config.toml
positions = "rope"
bias = "none"
decay_fraction = 0.554
dataset = "wikipedia_en"
Each number is 128 + 24 x the weight over the matrix's rms, rounded and kept within 0 to 255. Layers, rows and columns count from 0. Numbers have three digits each.

# q: layer 5 attention query, 288x192, rms 0.0754, rows 192-223, columns 0-95
# k: layer 5 attention key, 288x192, rms 0.0738, rows 192-223, columns 0-95
q192:087164087156112090139058098178162160145088145164129140125125127146138162119119138124140102115120148173144132137109110141138107123117126137131124107117141142146123132118083135132154133108116117155133143126076084104107167101146132150131141114115111079126155113129158132137093118117124156147
k192:211092155097116125092146175081102090097125114112123113110114123125106163119111081122116147168096109106107137102127120131127142127129102134130134144132080069091145116125154129131143136160119105133087141169151175116167141133131100089170115114111107133109118141147172153119121143110149123129
q193:131136116139105108160125169134101136112145126138101167111138115124141156152108098171146128132145147179142122151064113144123130121084133128108152110090090114139155164141100095121144120103113131141116120134095116137108175137105124140125100114116091135146131108139150149133101136081120116130
k193:136142153162161114122119144128086106143108157064122172112123116133136134130146118126116115116122152138112128143127134159129144113131116100102141132095110170152124118088101137131119097093114111109136140144115141135159141155117126122145123123108108154141115135140147177125146103132140162106
q194:134110106109149155132119097109127146141093148153103096137122145175137171126135163125105134131156094094127127081147132111151140113140135114157119137131152123122086085133129151137152153116132122124121132107141085126155086149106110082059143149142125098143130127127086079133156120156113125103
k194:139140136109111179123153095156116119108117141172113122152124120143149096147110155100126140122117120105117121111113108137118138147142114138130122147139135128126122117155145107087107160132152150132087145106137116176111114102122103122105137153128148145124161148098092109135163115119111104160
q195:149107121113093107150097092177112178155090123118146128170134177101176148131135142184140107161155104150107129105186127106151105129135092143124095133106104132129149155116128162142191108116084186126136154122128149088096175110119140127128095139139106176184109128111135124145080119192139112087
k195:145125117126140139132114120117103130174160125095154141120157108112114122126134108140134100140145139123094107127128134115148135139103170112120121124108143162134115141149129134149125110116102105154155143104102117118131128145136128156132087149132127127127117121128140139132126139093112149126
q196:140038162136086088172142123104166127148180066062171151127159125111133093089120158168121131189060121187100115134134089100155096118106081115132100133156088175063134177117187129139150092156062123129147138121119167092147136132117144138158081147098124181155094143161156128069097130132147123132
k196:123078133144171045188122124091163129144208128085145193099153120128116127091120104160084111158126107198126093160147118121172110119118163096131119098136118153115136139124128142159070102169051138130169134145120131082129139097125127115180065125123115125153061130176165120131099181116164157164
q197:105124143140117109131145144107161107128119115117150153140130148134130110165160160117117106060132152130126101136096143138113081136124141118131169090127108126163109121131115128131126110143128139156109088080122126174113121120128145140151157146125103142162110128100152143140092126073120143132
k197:128105159134144068133123123087140114113116088143145157104142183131121131148110101168122104140146119155076131115112177177114132085135136142129084112149114110133125130125088144089112107160079081171145118080108134158121114112112147118120116113096125130128129131157142083135115109123150109104
q198:118146173116150117180113120137086135161124159149113122143169117141158125123128142127115093174126127155130136115077101114108117116157100120071106135180143120112117150126104123097140136143167106154137134176130112130128093096084132127150091106113134132105147143135136100141105088124120140179
k198:068110141134138119153106099132128145138107137116116112141071087112151108103166118130090081069113107150151130105130137072148101104123138109099134120091103150138116109134141148133116129135099144078128098153145123171155132130130129107127166147141090127105122131142118146112114108144138160106
q199:081144114106132090144133159105114169103127137139132129102118144117142138151095163110127175171124117141128123104141192133117133115125119148087120115154112140104114093139142141085138112120146139110154110168139152114091103127174162189144124112116188147131128145145125118144125164118088124132
k199:114143103121127100161113114152134119134126139133113176114149138150124101154118134160161195166180129134120102082139159171114154132134151104062165082128127131115143102112114133146125128134116143127133121146133142130152139150140154117130143150143175140119129108145092142124171174088088123120
q200:134101122084128148137114099142130134122128124142135117164131156110136174151118145092128141153158121133128104115153123104120158149123121139137134113155150121127148135101126110136108157168151123113135172122133117143138141113136110115112124128167120133133131125096128114156117150177113129102
k200:131161142129135131147122097172128112136076160110139147107109129141114087111133131146132124124119117105111145104111109148116154122117103088127070157096128163141141133123112169095074077074120139137156129125089117134142109134089117108127176132113123169109088133158089129062155129132153135121
q201:115119076061120148157094120103131152087092122204089094162145139157185167167121149121148181172143099150121120111144156128111132137102140105108122131128147116153088118158130131078141157123136118128115099096117076143132114138110138122108146156168102082147123127133122091133149112145077117106
k201:156175177104114190089164095134132076113070166127121139127099142158111089140127159100120115111124131124120137081133136101124163106142117103123135153125117150123124132123132150136120119102132127132107121105129133146139148094142108115056171137159137128138110115125085093118150098157129122125
q202:129122197164101078126158092112155129157162128073162184138120134104136107101130167132100125101083121151074128145157129117142099113136081147152122124123121146123128154122139182155116089133110170159126156128144187106088127102151120145155081109118149186147104164117145150099093124128155153084
k202:127080114147142090128118157102104146145191063086165132133137121129163144115151142125115124134144112156135139166126132152164128151107138124116134110117127112117109141120119124151147139157134115121113108120147142113111094136105128155136096106111126137148133138095185138177106146091151155123
q203:118106156182096048124149111103161107122162116087124150129154120110110105113109155086104091136095156196114104145094118172140118126083104116071095115107138162137152143092144107109109095132125090150141169151109139112092155128098123163158083119087123180126129164136171126111115154152144152140
k203:130124114161127101140136173082116143128162125089158134104147110117119138106118102123106123158118121153114129153128123147142113136116141130114124110131099134110115152104137151157130124134094101144147111145114151088141121137152146116128105127107119118108123104128151134133103195111151169125
q204:117083161191112086147154091144187084121187071094150169101107129124102118074133158115093126099098119165076135107097110145135119149096133123120099122147122146145142129099152095144143133123113131148106125149143183163151106137137102150166114104121189136151096148149143138083140137112135136112
k204:114077081137140085155118181094119124146176095117157157115164114125147127082120123149097109130159132158103125159142162130138124137104114114094142096122112127134138153114134142170131121125143111107141109124135145063132122153167123122140104125119126140122129146134168166129100159108138149128
q205:157154112164123133136161140079087085042133146135143110169085138155163169107176141177153182127128160126127097118102124159112142148092145130145188126071071112144112139149089177150136128160141129167090134097092119087081188126137077121131094166134117137136092118114128104152086137123105155167
k205:136146115163119139095138169091093140068111181129112108141091121155119148157127107109154149126163151112127098099118104137126109122122134153098161106078099153134111088097133154159119134126133066141109129117116141100108117170103105115137153138170158136114118106132126142165135110137107127149
q206:129137149132128106132115091122115143111132086111139098110076138163165156134135125113101192112184109155154123104125114152147149119117130123138117121149104119130126132104119118077142130146179130153111108119129127144086162112144140164142117121144105109175107125101112094164137110160122111141
k206:115126127120139121142116121106130123139116115162164165126112141144159100145122151127139130154181140154134129117112147135139157103122103162106094125124109128104134143100161124134096112109151133094132125180167133117158139137122118153124147100111149117146133122128132142094132123124104137118
q207:105145138140147109151131141126138150089146119103123091152071146116132152165114139146096118144139122151154106088104165187139125114117146173104090108083108094103183109101090123115153098146119174137117132171107144118103142145094143146123142088145142076141121114097087157142092109151135122119
k207:147134126172104109163113141112130135128137135145101129160141143141168150152132141113139142142104160148127054135124134151102125130104118137118146115121094138139155125060131082129134136162174137105149133148106116119110132126103157134128132148130158138106143139101112164151100120111125132137
q208:107122115140131110115108116150157143131145129115135118108130148123106116143090138116134164105118160134179093121096164179141150122125128131115113126097157114124165082129116079143102126139146145162103137126143122134125122070148113147109142120152108113137146137097144104159126132129120123136
k208:167112214151121139104182116114152109076177104105125130076134122144112131099127149121139107119119089173145097160132090139139114139099136100121124091129170122129131129106110109128124135168154091138104093165116132152111090118100093115136125070159121140153091159156142122175108126108164196135
q209:148138126128137120137128129141118121115137151142109126144123142140146130133115127107146144122127097137139119123121114125125117123129147121107160101114126104102097153117112147106145083145157143128096133143132121086113127144145098125132133144154117137126141126127124134172085087136118112116
k209:167129180100122152051160108111099175122117072140134124164140165145117150092158114117130114129128063156095147123097147110117138126137105137103112114129118113137141100102144177113142123150141088094110127146125147134114114149112134114145081136119117161130133132148105102158104144165140136115
q210:102132033108110105129132112152125163132146113120123142118127130098137151145117114116143151149182128102121121129134215139125101100121144145127108145120139121102139099138113135151134118099143212164130142089132168129162156088153161115128095153144149144152175146129161128143099147122130106098
k210:098149097119107149157115157120108070157143123124162154114142138112141103111103124138146156141155150098141164105166107129126155131128145097088146153128119159062122115144156116169141120085179118119152118127156165115195120174170123109173184134141163113126187135132125172123159159104133113087
q211:130147107101116146150141157162114116115127136125152126146107143108141163144119108131127150140078127122105151160152122115130130156148118134167143154131097118137083173151135150098139099159121108135095123148099136117152161118138133102157121177117129107119138142150094168162119123107129104112
k211:151139138108124166100159115123120133132127137150156156129109165092123156112114119122119152123164126142136145125151126110125139123125160175132145092187144123121108139157130145163154151136116121168095137142092113172095145108157153118123117137161144112150102124139121132149135133139133104137
q212:124111137078169143101116085159150079175141122115112116157113078132173123114126139077081088114087109128096158145132115098146103115172137146154095113126107121125138153088172107139085136153128126130095156131106102103125133112167122113085156149154167151106076144102110143110163101131133104153
k212:084128137081172140136119089094145095238148111115143118129103119091127135067128138144102122129145116108125149170127112116133112145173150120129126147159120152104128158136138123095114141122114103148129124164156116103107147117185130181115114134124140162123126127126147119111158111114128104144
q213:103104113138108138090139120104146155105160131114134151127142124168114096124121147091135147129150124138152112119085176189150107144130156145108108126143146112109132114084118107117164127104122146140133117125144160133131098113117129154123146121124127122144146134113156085162113136096149124139
k213:109113127137102075176122127103160150108153124128078191129104118117144147125163144152113126082129111156118121150132161164142085104132136110139129105109111113173106131073101124144116097094166124079163099128113179078138132138145119100150171094129118127100119153147141124117102135142119185107
q214:153136161126119120186107129143104104164137117118143099157119113141088140144133167111127105159136109175108135150121135119124154100111090140060121144110133119163096116099158135146132133085143107168150144131145109149130099116114114127105137105115166119111142165135120110135155107115111128127
k214:139127157137142115124127127132147134110125159118159143112157128151142112141148159108144131146096119070086102113094081161074150140117124162086081141139106132115146098104156130100109107113152122133122103127135128166135109151097154114135141131097156147128120116134095126163156104146140195123
q215:130094110145125139105124150102132118118161104118137121099130125131120077090112143086142145127121128129128139124131103112131148142115160124129138117153145137116141130121138109138111149137126102133114100157151131143137117157136084118138137135121107095107118125111128109121132139119144118150
k215:140090179134143103099149140087122151090149085135188124095129117123156111104165129136105106120123133143123148132156146143190125126190166100117186120140129085125090144113140148166143143187125152080086089135153168094096101114153100109148125081124129113100103116110139140153098115139144158073
q216:110092125086121140082101088166124110169177099113140151126115141122123093122159119119091108112137118164143095116119119081103139160109164106146105112145110145133137153115111129119130121199116113141125137094134142134123133058155160091134170148135117147120110155138137151100103149151139104138
k216:075104133073159121113132125152135087178150085126101140103123135111110124109095121121111093145116091133113098138144168081114131131106188064137135076167151125109103145186136121116097122166160101139122107118124141113158130097105128127148126124143120157117103157103153093134112127129157132159
q217:147161121141150146162112106156096146184095107128115127105136135127142167155118114138145111123191137116093120113113113112120161107154135110103150137126068123142130143129088164134157132116146158123125123156132149144095135121125102122126122137132113130145181114146101179122117123115124092112
k217:182126198143130167114120117119128149146100112133088130138130132164135130141143153119155123072124149123072117085118114107095157095155127125097144112122117105143161104126104140119111126140139140094106121146148153142129140127114083129114117111125154166168114153161147113133176072155157125118
q218:114120105126121170115149127098109075144139134106102091135083096110125108109177126107115095094095136114098111117099085126088104139126180142117160130151066160143171124162112123151159171105119137132086132132152144152140168127131124121117154159147103117122103084149101164127142114123141109166
k218:155123125123159156117148152127090071170107163134108142113151109163133131127127150141141101112132096119112089154136152144082148104150183160091177101163136116116112153147108082125104151140095117146093161123141155111100156138157119130113135134123158113124133136111114129154113152102117105139
q219:160098141167159139124122180083125094100179106104133155101148146136123122117158131144137154132123149127133130138098126145141129143129118128137160133143137108098133147096099127140111156156158060145116086147129126156138108149074103114144112116152141124137099089127125155117147097091177150129
k219:117087115165120103127122172101107153105160185139112151148177126144163136159144163131127140164145133136143095123080136147136148121141121122117183156103091109167154077116110157153085128138119065117138142131137084140118108138120161129129142115130115067138163100151148154154146102109132194090
q220:188093162173156136149114179096120120080191117112138166117146149135126123125132150141139180133131117100171156170093128167128121144120092111119131162104160110133103137129152114145120144139111137119131134124136104093109148163145114117111117120136109160132105119103139098139099126127146109147
k220:136104057123138101123077147113127165118167132149094116138138136107120107154133136140119127107171109153121127150149151152112150118090083150107066144159138115139144116098142124104112111084141156104181108099113101139104093130107125122092143138104150094156145141106152100154157132147113110120
q221:198103149142124109128136161114126112129174102104145176113104139143096117106122137102139142121153145110150148138083110121123136125111144121155144138120088112092141126146119119158110137116130130132078128118125137139145165126118119120111132110130118118115111132149118139125117162120135113114
k221:088101058164153091133046150133172184165164087139117134098148165154121114146126111139115140117160122159165120104150111128117120139105154124103085090152139148130170094111146115145134109114174134124152125098153116120155117153114175174117140137132110126117169134147179106154162117140117122130
q222:144123149137098114106153140101140128101111167152150132159127110124172144134133144134120134110128123101135099126148097114126118078167109143096130130148152132133116079108161096133128108065106129123146138137115167158126089166121121136138131084083121084091154136161146114160135158133116143096
k222:167164140139103116131168136093147116046116150125130104124135112160114108124145143108098180128135111133121104167117175121160109113152141144158110096108162145153124121086135151094137110125126107164120100134148102147120117107131111123059133158098117126116121135116145131133131143130172124169
q223:080122092125088130102147122115119130154119121120108125107088113091118099101129141077117119133115141132114082115121152122140135137118152151167142104119103148090092086128108135114142138113151122117095104134118168150150124098159152123138144134165125123162164137182118151090155125124142142136
k223:105148095104141111168114119164152119216112138119151156084116131162110088116160154139130114152145134157159119123111121112136133132159177129148116104119117127116145114146118138125111115122107140145147119143136127133190141174097146118127171164129121142120148115152148145120146141119117127138